Each number is 500 + 25 x the weight over its row's rms, rounded and kept within 0 to 999. Layers, rows and columns count from 0. Numbers have three digits each. The size before them is the row's rms in percent of the matrix's.

# layer 4 MLP down, 160x448, rms 0.0622, rows 62-86, columns 112-223
101:514480520528515500526563445504479510468473467475494492500538472503501489517519535533508518477518507550473496543441493533515428493514499530500496497478482490510462539493514453492508521488520512509491460528508509413452473507460498500458506513540512489534514550506480492446462490519498473458465481533480553500479474490474437522494537510474
117:518526482457501521484547524493504535512460527559481449511568486491492530485498490521465465466515431510522517498480547536516470493468499473491478500483458466499505515491489468479523506481448482485496539494505487490483487475537498533472503532523518467491517506498470549490510532503472481518500530504497525515485522522468481502518495450519
099:515526513506502520497559497507472506471478502512519520533501481523514485520541484520519528532521463447564507465495525524492537517567532503488518485497548509443503500516460528460536479464524497483521522510531510529490509502475450477489518473525527497513503514461456480511530495514545507517493496479530518527445497502469452455459507575490
095:502500532488484511523498488460494515478495537529485544466500486491546516531459457515512473475465500497530487476478467502508513544510493526511538536522495497496564468506527513512529505528489480515483505497475477500488490512530493489525456528472514505502498467532472470532559509512505465524487506496517547534477538488520509539547468526498
102:498479500515493514482532504504487517584528463528490469501516431505465473523470488513512457485501469524527475505521471490499456485487475489481488538505497497519462508487464537497514535505441497469502508501463482468503475515516466509486535486477541505486489541502512502481481489496489529518511488490523526508509483501499497522506520486509
103:488506523513532499484532498535510534519495530491509515498464481518446503509496509491496514517484509527497506496490497481464481476477534508477560509536508518475482518553479537490508479490539501506489528534506511500497523548509515512485508489525525535526494518501495495489510502490522509552471514480505549512500498496521484456481501517541
095:495485500509495460454512505549548470519537508490476473514485470506523508506498511523507511511457448473434509502512496515467475513504493509491476508518526504476493484498474465513475504499506440468497500510525465493497511466525516494517472492465520517500505517545530474478487490539530501527500474466508491477516531481518491490477478490533
098:500476480450478483481566514503461520494492533495467533471493518489486479511490522529476481509500539485506496469460518469496494508500504502493472514526497561505525516522517489499455502518525441456506517570453473522498492513500479521528501501529495515503498537510520491523527513521497466497506467492533498552460522452539527486495445495536
087:508500543545481472492503513539504506514532512514484461490519479477487511464447501534493506485475463497501506509464461472535556514494430526469488491556508488485497534488519508481492503539552507503512480473520492486489537532483512497440571486512501515485469509491519535500445496466514503487493498446520518479494488513486544453472539507480
110:483536438530479509465476483480505524471506502520465504510529506511509538541540526475498503468513502487499463459473445501493489507483469495504492517486505537503471537533478502508497487506523514516521482531451534523479489484485496520531486507481522504496531479450492492533497459537459487506487509484541477495498495541466437552513491483486
093:523507542523515486475476509503528458492486516480484462475478490481495479510449501469518494522491533473468496477479532517499521552550493491486509508492484477467537486468504518468504529502493454495470495473472483498504506504497537496510519538499516450528476460523486514484481489495471472493499479484509465446566478430528467457506469517498
097:474488486485506525549474495460513478514482485535531512491489493496526513439548532441518481501485503529462494501506532457508529541438476481516512504498473506482512441500491492462529507524473457480526518467506523460506515483483486477483506481476490536496485451483468525504544463498496537498480497522480507504504556524492517483462545480515
100:470490517508488439534467509532519472497472497547508514457457487517487518501514460497474523507522500493452523551509518506513522517509517488505444523496511490501494503530503514544507496514482497486546465500481483541512528551482506509518464520487495449526502506478482476527531454479487499466525467515490531550531483462483544551501503479503
098:490478542521527489464519452506519470479511516495492533491529500509474485503527499473493541494503507484470488505530499454477524498522471513484503521534539475481466497481509548505481526442506529492485515556497490536511486470503508483510518495476476494485491520521504496522494546498488510539504501475511507508506438500558477455495515538495
103:560470529483484482517469497520534508489519514494525462508523562508481482467453475511491466500551480538494538475503493467473488513482460529525467488455487479509497459485512492511497553458499501531514544482534516486518487496534541473507508468524462492471495511491529519485520483532506509461495447476412491457520469489492484482532499462548
094:466506530488461537521488529539509506496504494497513529490529477539481504516499532538522470515524484555495515489530523482491517496442541478538466457516508517550485472530492550459505535454536494514508496498485510429507514496512468515516470530542538512521478459503509516503475491489470521494523469512478481493491476507491490484505546503521
095:485493450508467523500503526485491533488518511517526570496504508558472497504494476500547510477538475511496513520513466482536469515499547504503522501519493497505494495469494507469493488492510479529514498504468519473542541515517471499527478488515506486482479511465494489498471546498471538510530534501528479465538507533480487542492495510503
100:499484509492483522518523510490480527532489492493478511491496509465496462471497518521467502538519508495454528507524495510507457429491494475492553499520518520461513434450548531491528487480507506526468504544499472466535458495534530468478510495493492490537499491517512482507490496525493494541497508476523523485465470481507518496524494524449
099:448485485489511507458494479534524491489512463459486465476516508555500514519547490487491530479519467493531485520481509519564447595550513460452506502557443467491505538483470493482471496523512509498522490513508473527513487505525483493509537515523475463527510542494485545462462497491479498493499513495474483457535537548464503475527464496492
099:512511509488432523518530522460519510483484510490478449504489471486483490515521481478477500458448487481522544490502543509480493498484526478510496525506545522471501479494514478483476490494507461499495527517495467469510506512566527494477489501502487527510504506491538520531434516466490573496493510517481533501516497534462524498501502481473
099:531475519498451476507471533546515491512508489552480502512475480506529471520473515488539503499535506548467480482541482495504570528505484498527504508490476466463484501495501505513509486495483504445503537537545478526515502471501460505496492501507508539519483475491518463521508493515527498542518505506505500530475538485533512488464503490519
100:504548493517503538493516531525471524514473529509478502463531525469519506533502532516528542504491495554486485516533486485509479449459444490529465495501497493448468497501443513483533499503505518507546482437526485466492525504517525536522474501513511469502497500521461502537530504508469486485531482525497527455472513496494495495492522471495
101:485475488487478485476490506501516475497474523479519497480501495508488496459554499490512474533512512482521502480482486499533551504505530499479522458571469496499478465500504490502481500477467532505499493494492490508505461508487471467521512565557501528477495523521441495504462525520521502473512546467491482520517519472461516515493515496537
095:505506522476539505526494515467480484461505511529482529516483482502456488524489485500478502521504515478492595484489513516501503499410480494516542510503498578491494479502469515550520520495506511542563531494456547507520504451509472452488502486490494535520466499473478469531494517483452517463516499501490546525508550537520543495549454469476
099:492501534525513541477503491516483527476511515512503517481504486493513534537484504468509507483515498504520503520463527502441482478516533495471527502544480493491518492515459501480504489486511469467500486493503494510533521515519496523512518506542530509454511511509534470516496526481531457502485534504484515549454481478499521487472522470492